Weights of a small transformer language model: biases.
Each number is 128 + 32 x the weight over its row's rms, rounded and kept within 0 to 255. Layers, rows and columns count from 0. The size above them is the row's rms in percent of the matrix's.

# layer 5 attention output (transposed), 192x192, rms 0.049, rows 12-29, columns 0-191
size [110 113 107 110 102 107 112 123 112 112 110 108 108 104 107 111 107 104]
[[128 122  97  34 137 115  43 156 121 120  76 106 112  51 153  92  77 135 121 134 111  72 116  81 189 136 148 102 155 156  90 101 107 113  74 150 158 149 178 111 159 140 120 124  62 131 192  83 183 132  94 119 121 125 154 132 115 166 106 110 133 104 125 144 139 104 132 133  88 147 142 110 176 156 121 106 172  98 109 128 138  86 162 152 175  90 167 142 180 105  82  82 138 155 112 177  73 171 113 116 133 155 136  91 120 160 197 113 107 146 121 136 207  66 132 197 131 118 127 129 156 157 149 147 115  99 146 125 111  98 130 151 101 166 140 103 182  76 117 160 160 128 138 116 123 118 127  93  67 171 136 156 133 115  75 126 140 163 106 131 125 172 107  84 158 162 122 136 179 147 145 111  74 159 125 138  93 166 173 180 123 181 110 148  83 123 125 194 104 115 153 104]
 [114 160 124  78  59  80 114 167  62 126  60 120 103 169  95  63 118 150 139 116 139  66  84  92 128  99  93 191 113 202 121  84 117 140 171 130  58 130 160 143 180 167 112 175 166 103 130 148 104  77 181  99 149 156 118 147 100 129 139 134  67 153  82 120  65 141 166 135 109 176 107  86  73 130 101  90 109 136 120  96 160 135 107 130 138 120 125 150 132 168 145  72 157 177  97 159 103 163 140 116 141 102 101 174 130 130 128 112 158 154 120 125  90 143  88 135 103 126 148 139  94 152 119 168  98 122 132 187 152 103 152 158 214 115 151 159 156 200 128 121 153  72 206 174 100 117 135 178 126  96 109 123 117 170  93 153 120 151 104 143 148 105  97 125 131 122  94  78 138 162 172 119 110  95 149 150 148 120 122 168 155 117 156 156 116 120  69 170 111 125 146 166]
 [131 135 164 199 144 181  89 124 151 168 135  85 118 127 153  80 186 151 107 128  94 154  96 113 131 147 110 116 177 136 161 158 110 106  77  91 185 115  72 113  94 142 162 101  63 124 119  74 197  96 133 118 124 172 149  91 169 138 176 171 105  80 150 152 108 115 169 105  93 120 132  57  91 104 100 116 162  91 115 115 125 110 101 131 156 103  98 145 139 148 124 181 152 142 100 137  93  68  78 163 145  68 171 216  72 128 138 143 139 115 171 140 164 123 171  80 131 176 105 107 122 139 109 112 130  80 134 126 151 119 125 102 170 123 143 138 129 167 114 149 132 165 159 150  49 147 207 201 108 131  85 141 115  68 105 153 172 115 189 165 106 111 116  90 168  76  89 111 119 138 123 117 132 140 123 158 107 164 134 118 161 144  79  91  97 107 131 146 156 115 133 122]
 [ 99 185 156 101 163 108 141  83 117  92  50 167 147 152 117 138  91 188 137 126  94 143  98  89 159 147 117 122 106  50  86 214 107 140 174 149 118 116  89 105 122 135 175  88 124 141 139 152 156 152 107 172 114 111 104 121  94 150 128 174 174 124 122 146 121 155 125 179 124 128 103 130 139 116 123  98 100  94 152  69 162 137 171  57  93 142 168 173 129  87 125 104 118 152 135 132 153 141  59 150 185 116 128 149 130 136 133 175 112  83 134 107 101  71 158 143 155 123 128 116 163 127 133 119  59  77 115 163 110 173 176 141 105 157 126 159 163 151 167 107 101 145 154 181 136 114 118 166  94  87 151 157  96 122 137 115  77 109 124 196 127 142 149 153 152 134 195  99 144  90 201 102 141 105  86 101  97 101 136 117 117 129  90 159  88 213 109 159 119  73  59 102]
 [177 128 169 165 145  74 168  89 167 113 138 137 138 132 126 121  86 169 152  88 129  99 171 154 108 140 132 179 163 119 112 123 150 134 163 121 180 113 178 168 137 127 138 132 115 163 180 140  92 165 177 102 143 110 120 122 102 101 148 132  80 104  65  86 133 124 113 138 132 133 113 156 136 139 129 115 199 116 102 115  90 104 126 101 183 117  87 155 127 158 126 189 137  93 156 116  82  93 165 108 162 139 136 161 101 144 119 115 205 136 113  84  94 153 177  59 137 178 145 175 179 153 116 146 159 159 121 132 119 137  90 133  73 158  66 112 162 104 103 133  57  92 107 162  74 141 134 115  93 153 134 100  92 204 119 222 130 135 109 117 124  86  93  67  92 147 126  73  89 144 128 167  64  97  69 117  72 145 103 132 128 116 169 139 163  70  93 132 134 147 105 155]
 [146  92 139 129 152 155 135 107 139 111 118 108 107 101 211 122 153  56 119 142 146  96 124 168 126  86 111  96 129 157 133 133 129  91 147 181  90 115 160  98 148 112 191 145 137  98 117 106 137 118 187  96 139  97 119  98 112 165 177 153 143 155  65 136 121 167  89 130 113 146  81  81 150 149 104 103  79 205 166 131  98 139  92 114 133 113 170 148 175 109 135 129 159  82 103 169 145 133 141 107 112 149 146 145 112 105 119 163 111 147 166 142 164 166 108 125 112 155 162 190 107 172 102 151 134 120 167  96 147 162  73 158 100 180  91 182 112 106 196 138 138 111 124 123 155  40 206 147  46 155 140 109 139 117 174 114 142 123 133 127  86 113 118 118 123 108  96  53 130 129 152  94  73 111 103 105 126  62  93 159 180 101 176 211 129 109 101 143 118 127  65 114]
 [ 93 151 105  52 151  81 147  96 164  88  99 123 116  49 143 100 122 162  87  81 161 123 131 170 134 155 126 175 112  86  82 140  95  80 156 104 151 211 194 105 123 153 141 122 188  98 112  96 122 176 143  93 112  89 177 152 162  60 121 146 137 130 101 111 163 125  86 138 147 171  95 114 118 103 126 105 171 114 162 160 129 101 146  70  88 147 121 140 171 152  97 115 138 105 131 100 151 108 150 224 166 188 158  69 101 124 113 162 136 115 158 129 113 123 135 171 143  91 155 125 151 111 109 153 123 106  93 122 145 137 141 149 161  83 159 109 162 135 163 136 134 142 204  77  81 146  82 142  84 122 139  95 135 116 182  76 115 212 113 123  89 156  86 141 170 148 185 130 147 112 148 122 101  81 129  91 135 116  93 126 145 171 128 122  81 152 108 104 107 138 183 138]
 [136 192 113  22 164 160 119 132 115 160 167 132 168 130 122 151  83 129 134 101 109 128 164 134  68 110 121 168 105  93  51 114 106 120 137 153 111  95 209 124 155 153 101 169 141 166 104 137 138  89 124 181 176  64  79 143 147 155  99 162 136 105 129 137 105 155  79  83 123 134 102 133 124 166  94 152 146 154 132  73 110 132  43 146 105 128 174 102 113 115 160 118 142 146 112 140 128  76 160 101  75 141 182 104 123 170 123 165 113 133 209 146 109 106 126  98 163 170  70 105 113 130 169  87 126 176  94  97  77 128 152 153  77 124 155 137 121 139 101 119 116 189  73 169 118 111 119 148 135 107 162 133 137 109 180  67 163 108 148 119 211 163 110 147 102 113 108 153 117 143 122 138 145 143  98 149 144 138 199 120 135  60 127 142 144 124 151  76  93 133 163 116]
 [132 132 175 115 104 180  77 160 117 129 145 123  98  98 137 170  51 151 131  98 158  92 158 155  89 111 108 135 126 109  70  82 163 103 128  67  74 162  86  62  67 174 140 109 182 132 125 184 187 123 142 154 103 106 112  84 140 131 177 147 101 148 109 118 103 106 166  96 125 125 140 126 126 176 159 129 106 158 130 118 178 157 133 153 135 127 156 115 148 137 161 135  27 108  62 157 159 128 119  95 120 105 199 128 124 170  66 128 113  62  62 133 156 134 156 123 141 128  82 138 137 120 145 141 147 132 112 135 109 150  79 206 126 179  98 147 151 111 139 114  89  85 101 141 139 115 172  66 170 172 137  99 114 175 170 121 133 143 166 142 156 135 123 166 166 112 126 150 145  76 128 153  92 107  93 128 132 188 154  47 165 139 149 133  92 105 109 155 158  86 123 146]
 [155 192 119 169 139 120 160  91 149 135 150  63 143 175 140 182  89  85 134 115  87 131 124 134 160  93 131 169 150 154  98 187 109 127 175 142 118 131 133  43 134 197 101 165 179 151 113  89  88 118 151 108 124 156 127 140 155 134 136 127 133  63 148  71 124 116 106 155 166  93 104  75 106 159 149  81 117 154 115 116 161 161 181 133 170 101 125 123 114  86 131 142 149  80 149  95 108  66 136 139 103 110  73 169  97  92 129 113 132 110 121 124 118 117 139 170 137 156  53 153 137 222 130 135  95 159 103  82 110 142  32 121 115 128 171 203 124 140 134 173 141 162 122 130  88 165  86 109 132 171  92 133  90 126 132 175 169  83 135  84  92 126 107 178  90 114 137 130 151 119 137 156  92 153 145  78 117 158 115 135  81 141 141 186  98 150  83 148 118 178 118 103]
 [113 107 124 112 120  85 152  97 105 127 147 128 105  81 136 125 116 124 166  81 129 107 102 199 121 148  83  72  42 167 156 152 106 130  59  99 118 102 123 186 102 134 187  83 134 207 164 150 169 157 160 144  97  95 148 109 136 133 128  91 105 141 100 103  66  77 151 124 143 106 113 103  92 135 144 141 192 144 121  77 101 157 145  81 130 109 144 123 101 136 148 149 153  80 116 117 102 170 100 110 122 114 100 189 137 105 150  84 165 119 126 145 101 106 163 144  95 129 130 136 162 102 131 180 139 113 150 167 106 126 149  83 114 134 134 163 118 125 124 155 150 176 100 174  39 112 112 126 115 195  98 141  74 121 137 101 156 134 165  75 139 187 184 166 117 176 118 174 212 166 143  99 148 109 124  74 125 127 166  92 172 162 138 128 173 114 172 119 129  58 128 177]
 [139 126 119 126  99 124 141 203 120 135 101 153  80 122 121 144 139  51 153  98 142  45 136  96 134 169  74 127 117 118 130 167 186 139 164  71 182 160 152 111  69 131 137 115 173 110 149 166 219 127 179 171  62 126 112 181 129  87 119 111 147 149 100  82 147 198  96 116 113  94 121 129 138 171 105 206 152  79 147 112  79 102 101 126 119 105 158 104 156 146  72 136  94 149 120  77 150 138 125 102 153 143 133 131 165  85 161 170 179 153 160 150 131 100 171 157 138 125  66 177 136 112 112 103 162 108 131  72 129 136 124 177  96 118 143 152 125 131 108  80  66 134 103 191  91 111 148 105 106 117 174 103 145 103 108 108 135 112  96  97 120  96  85 148 120 141 126 115 123 127 141 109 158 120 141 109 116  90 186 175 136  86 143 158 117 140 162 143  88 216 143  95]
 [172 176 161 161 160 107 136 128  92 149 169  86 104 179 201  85 125  95 148  84 101 105  53 109 142 133 185  98 127  98 117 146 119 144 169  91 129 179 151  81 158 156 125 136 100 104 120 157 109 157 134 143 133  67 122 117 168 146 113 108 120 139 163 146 148 166 139 180 159 161  76 178 120  75  97 120 159  89 155  96 138 157 152 156 138  96  98 103 125 145 155 122  91  77 125  93 139 160 113 147 135 113 140 161 164 147 128  68 169  76 146 112 115  98 128 108  96 112  73 138  84  91  86 113  47 130  85   3 133 128 120 185 153 112 133 173 153 147 112 116 207 116 171 152 111 137 145 133 124 156  79 126 161 102 146 159 106  83 136 139 145 141 113 136  95 109  97 108 136  83 102 169  85 149 137  84 144 136 139 107 181 172 150 108 132  76 134 162 181 165 160 130]
 [141 124 147 175  70 101 140 102 117 154 105 158 109 169 179 105 103  93 180 185 150 116 163 106 117  59 114 119 146 213  90  58 127 135 103 153 107 127 142  89 105 151 148 126 112 176 213 103  94 124 146 104 136 128 170 101 192 128  87 116 153 139 183 171 143  45 133 170 114 108 103 122 172 131  93  93 173 195 159 137  95 120 151 141 109 142  75 143 137 114 104 164 143 133 101 105 115 123 152 189  98 126 116 149  98 148 189  77  81 107 184 169  99 155 126 108 163 154  83 126 134  98 132 159 138 136 105 106 178 121  99 187 101  84 109 102 132 134 113 105 106 155 163 143 140 105  83 156 160 141  94 113 111 113 124  61 140  96 156 127 153 133 176 155  92 110  90 115  80 159 155 112 143 102 114  69 174 121 111 147 121 195 104  90 138 114 100  79 178 125 154  98]
 [204 168 172  99 155 114 136 164 188 127  90 160 157 133 155  27 122 136  89 183 142 127 118 127 105  78 150 109  83 111 158 133 152 160 120 155 126 110 116 111 169 120 135 148  78 152  98  58  71 108  90 149 116 158 142 138  95 121 138 170 155  68 151 150 180  68 122 153 192 115  80 176 117 160  92 142 123 103 133 102 128  81 132  95  98 152  96 118 118  96 109 140 179 112 124 125 109  77 113 129 176 133 110 116 169 153 175 127 147 136 138 153 121 121 100 115 113 126  95 144 156  90 139 152 107 127  58 193 140 122  98 114 146 130  94 193 117 156 127 109 116 159  84 143 116 114 173 123 174 117 155 168  99 101 106 150  95 139 115 123  64  82 146  77 146 123 159 122 163 163 177 113 127 162 122 112 122 140 108 146 125 103 189 163 146 122 118 142 205   7 104 143]
 [142  91 148 190 155 103 123 149  44  66 128 126  64 162 100 136 168 146  47 155 117 103 164 105 115 110 123 100 138 175 123 147 116 151 125  88 112 139 120  89 171 145 112 148  87 131 147 158 157 152 111 105  77  83  64 142 203 155 135 150 135 111 136 132 195 113 137 124 151 130 126  90  83 102 139 141 131 120 174 150 200  45 108  88  81  96 103 124 107 128  81 133 116 172 148 120 149 111  87 105 151 144  91  64 110 103 150 145 147 122 198 146 109 151 146 134 173 107 152 129 105 110 104 126 140 150 113 119 125 134  79 108 145 137 159 159  99 152 122 124 140 100 129 156 160 138 168 148  81 152 118 101  72 191 124 111 169 112 178 166 135 117 135 215 101 160 127  77 118  74 168 140 112  69  93 141 160  91 115  71 126 153 129 194 122 126 185 130 149 177 162 150]
 [182 106 110 106 169 152 164 139 198 146 134 143 123 104 172 174  85 136  75 158  96 113  61 105  99 162 108 159 149 123 115 117 169 126  85 139 102  85 104 163 123 149 110 109 122 101 139 148 103  84 199 179 116 104  81  99 125  99 161 108 140  83 136 127 144  89 215 101  74 121 122  74 182  82 132 106 115  85 117 146 145  75  95 171 171  95 121  50 112 176 102 167  73 110 143  86  89 154 151 109 142 134 137 151 185 105 106  85  93 170 161 187 137 148  88 149 169 103 116  81 109 189 169 125 153 138 136 142 142 160 128 167 145 116 114 152 147 192 158 136 162 173 152 133 155 157 101 129 117 123 104 155 111 107  93 115 154  95 136 116 123  74 141 147 116 131 137 121 161  78 123 142 129 150 148 132 151 134 113 129 112 174 112 152 101 102  22 173 178  91 122  95]
 [ 97 146  90  87 125 105 192 160 130 144 167 152 143  78 104 154 116 168 171 133 156 174 107 130 102 138  56  74 169 109  87 139 105 106  77 145 165 134 138 155  72  97 166 147 107 128 118 138  98 137 135 123 191 127 141 134 144 219 197 182 178 149  84 118 144 219  94  96 155 167 147 105 195 102 151 127 116 138 130 133 172 168 120 144 164 117 136 169  51 120 217  92  60 111 113 122 138  97 150 106 140 166 164  92 132  90 127 120 127 146 123 148 134 149 107 179 126  97 137 112  95 122 118 100 134 158 118 167 107 117 118  86  83 127 121 125 143 169  91 104  88  89 105  86 111 101 147 131  85 163 134 153 133 144 134 132  94  87  84 113 101 145 130 122 119 106 173 167  53 109 118  75 138 157  77 124 129 109 123 118 150 208 122 139 186 104 118  90 118 132  94 129]]
# layer 5 attention value, 192x192, rms 0.0885, rows 13-30, columns 0-191
size [102 104 103  95 104 101 103 105 101 109 100  98  93 105 102 110  96 102]
[[152 124  93 142 108 139 129 145 159 172 154 118 159  65 112  61 142  89 156 139 152 131 157 158 137  98 159  80 113 116 137 144 119 139 161 117 184 161 127 100 152 118 138 100 145 175 177 120 143 155 103 227 123 142 139  30 157 106 169  88 184  68 194  65 138 128  93  94 119 126  86 109 155 137  82 159 130 133 114 117  61  71  84 118 111 109 122 168 127  99 129 201  93 111 176 123 100 124 104 147  54 134 148 101 123 129 158  93  91 113 163 137 177 132 154  99 137 113 163 124 129 182 142 148 155 154 123 136 102 159  93 111 138 124 137 114 116 115  85 127 137 152 103  95 181  69 106  55 189 107 176 128 149  26 168 105 123 101 145 158 130 137  87 138 131 121 111 173  98 118  93 138 108 141 154 147  97 125 157 107 161 158 137 135 165 160 157 157 171 132 103 104]
 [127 140  78  66 116 134 205 140 149  62 191 162 139 155 130 162  79 140 130  70 149 114 187 112 150  86 161  89  94 137 161  94 174 126 169 115  66 151 184  63 169 110 125  92 191 109 134 166 135 136 113 109 162 136  97 125  85  87 101  97  70 157  73 185  86 111 112 155 134 112 114 156 177 126 216 149 125 149 100 179 160 109 166 145  97 128 169 146 107 117 113 117 129 143 102 156 147 128 145  71 110 115 190  96 153 106 116 121 133 144 120 146 118 154  90 139  85 130 168 146  66 130 147 136 135 185  97 184  94 110 113 119 123 187 162 124 142  94  96  99 164 105 125 124 173 153  78 102 160 141 117 124 115 131 188  88  69 176  35 110 138 137 118 122 101 117 141 116 107 114 116  91 107 142 162 125 140 129 139 138 110 129 105 176 155 151 129 102 134 149  68 136]
 [126 122 116 195 123 122 143 143  84 170 176 134 122  74 100  91 126 140 164 141 168 133 123 144  86 111 221 126  83 148  90  72  97 157 121 115 156 154 146 168 171  88  88 168 109 126 122 143  57 125 161 150 175 151 186 150 123  95 108 154  89  93 111 137 118 123 150 101 155 149 147  84 119  76 107 133 151 169 123 148  74 166 127 173 153  86  90 147 218 113 192 151 140 109 105 159 122 174 156 154 122 116  72 128 167 127 141  90 135 168  67 134 127 114  88 143 144 159 105 133 110 178  69 121 160 182 141 122 109 109 160 202 102  85 122 135 132  82 135 180 130  89 117 123 126 131 121  93  97 116 154  93 113 116 101  92 166 123 130  63 110  96 162  93 145  81 141 166 116 130 101 148 118 154 147 190 127 119 166 102 122 124 148  85  91  76 181 112 143  56 145 165]
 [ 97 137 110 118 162 189 136 126  71  96 151 119 130 124 153 126 161  88 180 140 125 180 112  45 125 141 156 127 162 148 115 135 128 155  76  99  86 114 149 138 105 144 145 102 141 110  73 115 141  90 122  96 105 136 113 108 148 130 117 134 107 166 212 135 101 121 137 117  64 118 152 147 129 152 104 157  87 117 157 183 149 140 135 136  95 123 141 113  88 124 138 134 100 134 110 122 102 136  80 160  69 109 126  86  70 128 158 132 156  76 163 102 156  89 100 133 145  80 150 132  93 136 127 131 118 124 129 141 127 124 111  43 197  73 185 177  83 167 191 134 162 152 155 160 195 140 140 139 125 100 111  87 152  94 119  54 132 138  98 118 156 144  47  80 138  66 179 193 180 172 147 180 172 107 178 133 170 127 149 158 126 107  85 183 156 158 132 169 115 129 117  90]
 [108 159 139 133 104  99 123 130 115 163 143 137  98 183  82 169 109 138 132  86 115 140 150 109 122 140 155 148 158 173 147 144 129 143 139  98 178 167  94 166  99 130 108 119 147 132 119 167  98 127 138 182  94 209 184 165 123  83  87 102 108 124 147 105 158  61 157 141  74 113 100 164  66  53 160 135 173 170  87 115 164  63 136 160  89 112 142 133 137 112 184 113 138 169 139  95  72 104  64 191  96 112 103 102 127 173 163  60 127 124 104 120 156 118 163 118  99 117 150  77 167  87 146 118 154 116  71 162 113 126 118  44 182 140 133  95 144 156  87 130 147 145 160 121  99 119 105  38 148  98 115 123 137 128  53 148 114 113 126 147 171 164 129 166 151 108 155 160 127 139 166 130 163  88 159 139 145 149 193 165  81 125  94 124 153 138 148 117 111 172 107  90]
 [132  89 129 194 105 193 106 126  28 161 117 147 135 178 150 176  83 134 119 167 144 111  87 134  65 113 131 107 187 110 167  89  97 159 109 153 107 102 113 124 137 122 192 142  21 171 139 148 141 114 120 162 169 169 155 141  38 162 113  97 132  97 116 161 112  98 143 139 146 139 149 116 164 101 155 156  76 140 165  91  35 107 116 155 181  85 173  90 140 113 157 145 115 103 101 153 138 165  74 132  86  69  91 175 134 174 162 119 117  91  93 160  88 156 158 115 105 126 114 142 179 140 116 148 128 179  98 139 128 140 104 155  96 135 111 113 123 150 124 122 152 103 112 101 158 113 170 111 109 119 176 142 149 112  98 146 109 120 170 146 184 144 129 119  92 162  97 121  81 147 130 151 157 200 110 145 144 130 126  93 119  95 123 185 143 144 135 127  69  86 110 121]
 [140  96 138 147 104  96 170 111 124 120  88 135 147 101 138 159 173 129 132 171 130 153  88 120 147 144  87  71 130  88 149 122  92 120  95 118 154 145  67 155  83 103 175  94 152  83 202 142 103 111 122 104 117 134 119 162 163  90 121 135 130 158 101  90 135 150 138 182 181 138 143 162 167 108 179  97 125  94 145 148 158  80 187  94  61 178  96  76 113  94  92 133 128 123 144 164 123 201 121 175 154 131  91 126 126 110 166 138 143 141 109 123 185 139 112 160  85  96 169 139 159  89 102 151 114  93 154 150 158 137 132 131 124 124 106  83 155 102 154 125 105  87 173  51 153 163  83 138 161 133 188 109 157 130  95 172 120  97 145 174  82 132 128  76 120 122 161 179 200 110 112  85 134 133 124 143 127 156  84  81 114 216 155  94  51 108 103 159  93 168  79 137]
 [172 137  97 131 238  65 147  95 104  74 125 135 153 111 117 148 164 105 171 144 153 171 147 144 183 142 164 129  77 126 247 149  75 128 113 164 207 105 119 178 120  97  99 137 115 176  96  97 103 175 101  86 154 193 146 154  89 107 137  90 135 120 151 160 136 113  83 154 123 110 120 107 127  85  74 141 136  84 108 164  81  99 130 127 121 151 117 121 108 132  67  84 165 113 151 139 155 135 144 163 141 158  65 126 167  70 137 110 131 183 100 132 123 145  87 126  83 111 144 162 164 161 163 135  79 141 142 148 158  86 102  97 130 115 141 112 110 109 121 170 143 174 133 116 103 104  90 173  68 161 106 146 134 146 103 124 115 107 135 113  48 117 147  91  83 117  85 127 128 124 133 120 165 163 151  78 130 140 112 156 115 111  79 130 136 144 150 100 120 201 132  92]
 [104 118 128 107 145 164 108 127 123 148  81 148  46 115 133  86 177 137 176 127 190 119  97 117 103 193 108  69 100 115 126 111 154 109  82 101 128 120  87 180 182 168 187 119 144  97 164 128 110 173  86 115 106 112 119  97  69 146 131 108 121 120  93 172 168  98 126 155  56 121 163 147 150 156  98 121 131 135  91 141  90  96 111 181 143 174 142 196  95 201  98  69 102 136 118  72  87 120 117  91 161 119 152  87 189 158 170 108 147 165 108 138 119 159 134  86  73 122 205 123 163  94 137 113 165 143 117 139  92 158 144 114 128  80 102  90 110 120 162 138 126 113 148 130 146 157 182 147  89  75 151 143 150 119 118 108 102 121 105 138 177 107 139 153 161 105 125 176 182 134 173  95 140  78 145 133 125 101 140 132 193  98 106  57 191 143 137 101 122  95 149 130]
 [148 149  99 120 153 101 123 146 111 122 159 146  92 122 101 171 152 136 129 144 155 121  67  87 166 116 172 153 205 190 111 150 180 152 179 169 158 135  82  63 174 142  89 168 100  73  65 122  91 110 106 110 105 163  89 148 143 115 192 119 166 118  93 140 159 100  98 148 124 165 110 113 172 172 115 139  97 124 128 141 126 135  92 130 166 154 161 132  98 143 106 104  85 142 180 104 166 108 151 154 101 106 178  81 169 141 156 145 162 156  84 133 138 117  99  85 170  83 139  96 152 116  88 164 150 143 105 158 123 141  71 110 146 112 191 126 140 115 159  99 138  67 142  44 151 130 144 123 171 121 145 105 128 110 154 122  80 125 102 122  82 140  51  46 159  95 139  91 120  66 163 125 106 124 107 181  90 107 147 141 102 107 171 122  77 103 136  70 132 185 155 131]
 [149 157 128 131  88  84 145  64  88 127 134 117 146  86 150 125 135 205 114 126 162 175 122 169  64 146 196 102 124 146 146 132  87 162 122 163  98  82  80 156 133  75 103 150  54 151 123 156  88 100 140 142 166 128 129 126 152 128  79 124  76 116 124 110 160  82 126 133 166 181 132 169 113 100  97  61  98 194 136 143 176 135 165 167 169 152 146 124  69  95 171  81 176  59 129 149 159 126 155  95  98 123 139 104 156 165 117 106 119  96 117  76 174 141 147 169 130  98 153 122 112 123 155 169  93 131 176 135 103 149 182  60 143  82 142 110 162 159 120 147 133 144 167  82 166 155 111 176 125 141  79 177  96 151 142 164 155 180 125 159  98 160 106 117 111 134 129 130 106 128 151 152 133 109 147  72 147  85 126 107 121 144 144  97 120 106  58 111 160  91  52 118]
 [ 82 111 111 154 175 171 159 160 184 136  68 155 137 137  90 135 131 183 160 149 147 185 196 133  66 111 115 131 137  85 144 130 131 105 106 152 152  85  97 156 113  97 152 136 144 188 140 118 134 103 128 101 119 184  96 146  82 113 135 163 143 124  79 151 131  42 167 135 127 101 160 148 160 191 107 157 110 155 107 148 170 130 119 114  82 119 171 157 116 125 110 148 167 139 191 199 120 143 164  70  94 151 104 118  86 107 145 118 101 146 105 153  89 127 117 168 171 100 106 144 128 211 149 115 187 173 131 145 119 139  90  70 101 144 124  99 110 114 138 116 102 132 131 119 154 150 102 206 107  61 166 135 113 132 117  84  98 156 125 122 119  54 135 141 148 130 163 154  93 193 138  87 120 104 155 110 107  98  93 134  94 112 181 109 126 148 134  58  53 144  89  97]
 [123 143 127 155 150 120  96 166 126 117 121 115 184 105 146 198 161 136  96  85 177  95 121 166 129 165 127 154 164 105 116 116  75 115 157  63 137  97  59 160 156 135 108  91 196  90  91 162 176 130  90 157 155 138  79 100 154 167 202 166 103 145  72 123 136 145 167 140 116 118 148 211 138 131 131 106 104  77 103 108 164  66  94 129 126  92 147 129 103 146  82 141 116 111 117 115 124 107 103  84 179 122 106 177  86  99 101 185 157  74 146  69 129 122 132 126 101 137 114 113 119 139 103  92 125 104 148 167  98 133 117 112 142 176 137 135  99 106 139 163 129  86 126 116 157 146 143 101 121 126 110 158  94  97 129 162 128 157  55 141  90  56 128  90 126 154 152 169 177 146 114 208 154 161 140 160  90 206 145 104 137  57 193 126 140 134 150  95 127 178 121 155]
 [ 82  78 120 125 154 135 125 173  99 175 141  66  88 134  88 191 183 113 189  81 127  93 121  65 140 158  92 158 172 166 112 153 100  95 189  74 100 180 208 132 131 134 118 122 154 125  99 179 108 119 179 104 119 141 132  87 150 122 136 149  59 128 117 158 129 151  72 143  69 131 161 169 178 120 147  98 145 141  69 164  98 163 122  98 129  72 124  80 162 157 193 138 111 135 148 123 122 175 125 145  73 120 109 135 130 113  77 162 144 155  97 128 160 122 167 109 126 117 174  93  85 137 107 125 139 145 112 109 124 138 166 139 124  99 114 138 118  67 155 131 153  72 125 158 149 140  76 148 143 116 131 137 102 154 124  53 147  74 108 177 155 145  99 183 106 139  99 178 125 123  80 191 135  80 133 159  98  94 125 114  93 151 116 128 102 126 156  79 127 177  75 136]
 [141 132 130  83 146 117 123 116 172 153 170  88 166 108 195 154 110 129 189 146 173 123 130 107 114  86 143 157 140 117 149 131 176 107  96 159 149 143 129 197 134 153 204 127 171 138 138  76 166 122 139  99 113 143 203  90 147 134  89 133 109 118  79 124  73  84 117 108 145 111 141 168 157 126 139 152 148 110  91  95  88 154 142 189 119 146 122 122 105 140 209  99 109 117 114 139  81 133  91  97 113 100 179 196 135 154 102  84  96 193 124  89 167  59  99 116 128 115  84 123 117 149 144 137  96 167 140 152 143 153 132 146 144 124 122 138 121 124  89 113 165 141  38 109 125 144 112  80 140  94 110 160 204 145 191 172 145 163  67  95 102  91 118 127 153  87 128 114 118 139 127 107 148 197 122 113  67 110 154 172 131 102 110  80 137 130 104  85 166  77  85  72]
 [100 113 139 131  98 121  56  71 129 150 146 117 141 157  98  93 117 137 134 139 139 136  78 134 146 135  85 167 107 148 170 133 144 125 158 130 178 130 175 126 143 135 144 143 120 144 119  83 160 125  58  33  74 143 105 122 121 124  80 108 148  91  63 100 110 139  14 159 160 121  63 136 165 122 130 111 160 108 189 144 149 144  76 157 144 163 104 142 111 119 123 140 185 169 111 157  96 119  95 137 149 128 155  87 132  91 126 146 197 152 106  98 117 147 143 149 110 155 142 150  93  84 127 135  97 171 149 124 101 106 140 165 181 156 157 143  84  97  92 137 142 121 135 125 151  98 152 105 100  91 154 162 156  70 127  64  82 150 147 148 144 225 122 142 166 140 100 143 116 117  71 162 127 107 124 136 102 127 164 145 146 111 207 170 187 117 176  77 109 171  78 146]
 [153 160 114 152  97 127  97 127 103 116 163 144 134 120 145 170 169 148 101 149  48 116 155 166 208 148 177 125 134 148 132  90 159  82 163 132 102 163 111  84  92 139 118  99 119 142 102  75 184 108  76 101  86 123 158 183 137 142  70 113  98 123 139  92 140  69 191  93  87 158 133 139  87 162  67 106 143 107 140 140 133 147 113 165  98 112  91  94 208 123  56 137 155 186 115 148 151 138 151 184 137 166 146 112 168 145 100 134 138 148 127 121  77 116 161 162  95 107 136 102 134 141  87 133 121 125  89 113 130  65  95 148 186 121 106 153 128 125 163 103 103 201 181 109  94 148 137 165 172 126 113  87 168 162 133 114 144 140  67 144 154 182  92  66 124 106 137 153 107 204 102 110 141 152 149  92 129 127 168 107  89 140 139  82 102  52 136 146 115 155 117 128]
 [133 101 155 144 184 107  94  89 103 116 162 127 105  59 146 173  96 157 147 124 167 140 143 102 103 121 127 160  79 144 155 100 150 127 166 106 158 104 144 107 109 155 134 168 155 132 128 112 118 104 174 174 108  90 184 130  82 152 165 183 154 137 103 136 169 217 149 105 157 147 107 122 124 103 115  77 121 148  77 113  68  81 214 147 124  86  93 168 105 154 142  94 201 178 140 100 143  76 184  94  86 111 188 111 122 114 205 115 149 143 177 106 101 111 118 113 155  90 154  37  93 151 138  99 157  94 105 149 125 135 155 117  88 161 117 117 119 146 123 112 134 129 138 119  81 154  90 177 103 117 112  95 135 117 135 145 172 143  82 134 114 117 100 149  89  84  93 141  92  89 157 192 150 134 125 126 188 187  97 134 157 101 131 114  76  91 142 114 107 165  86  95]]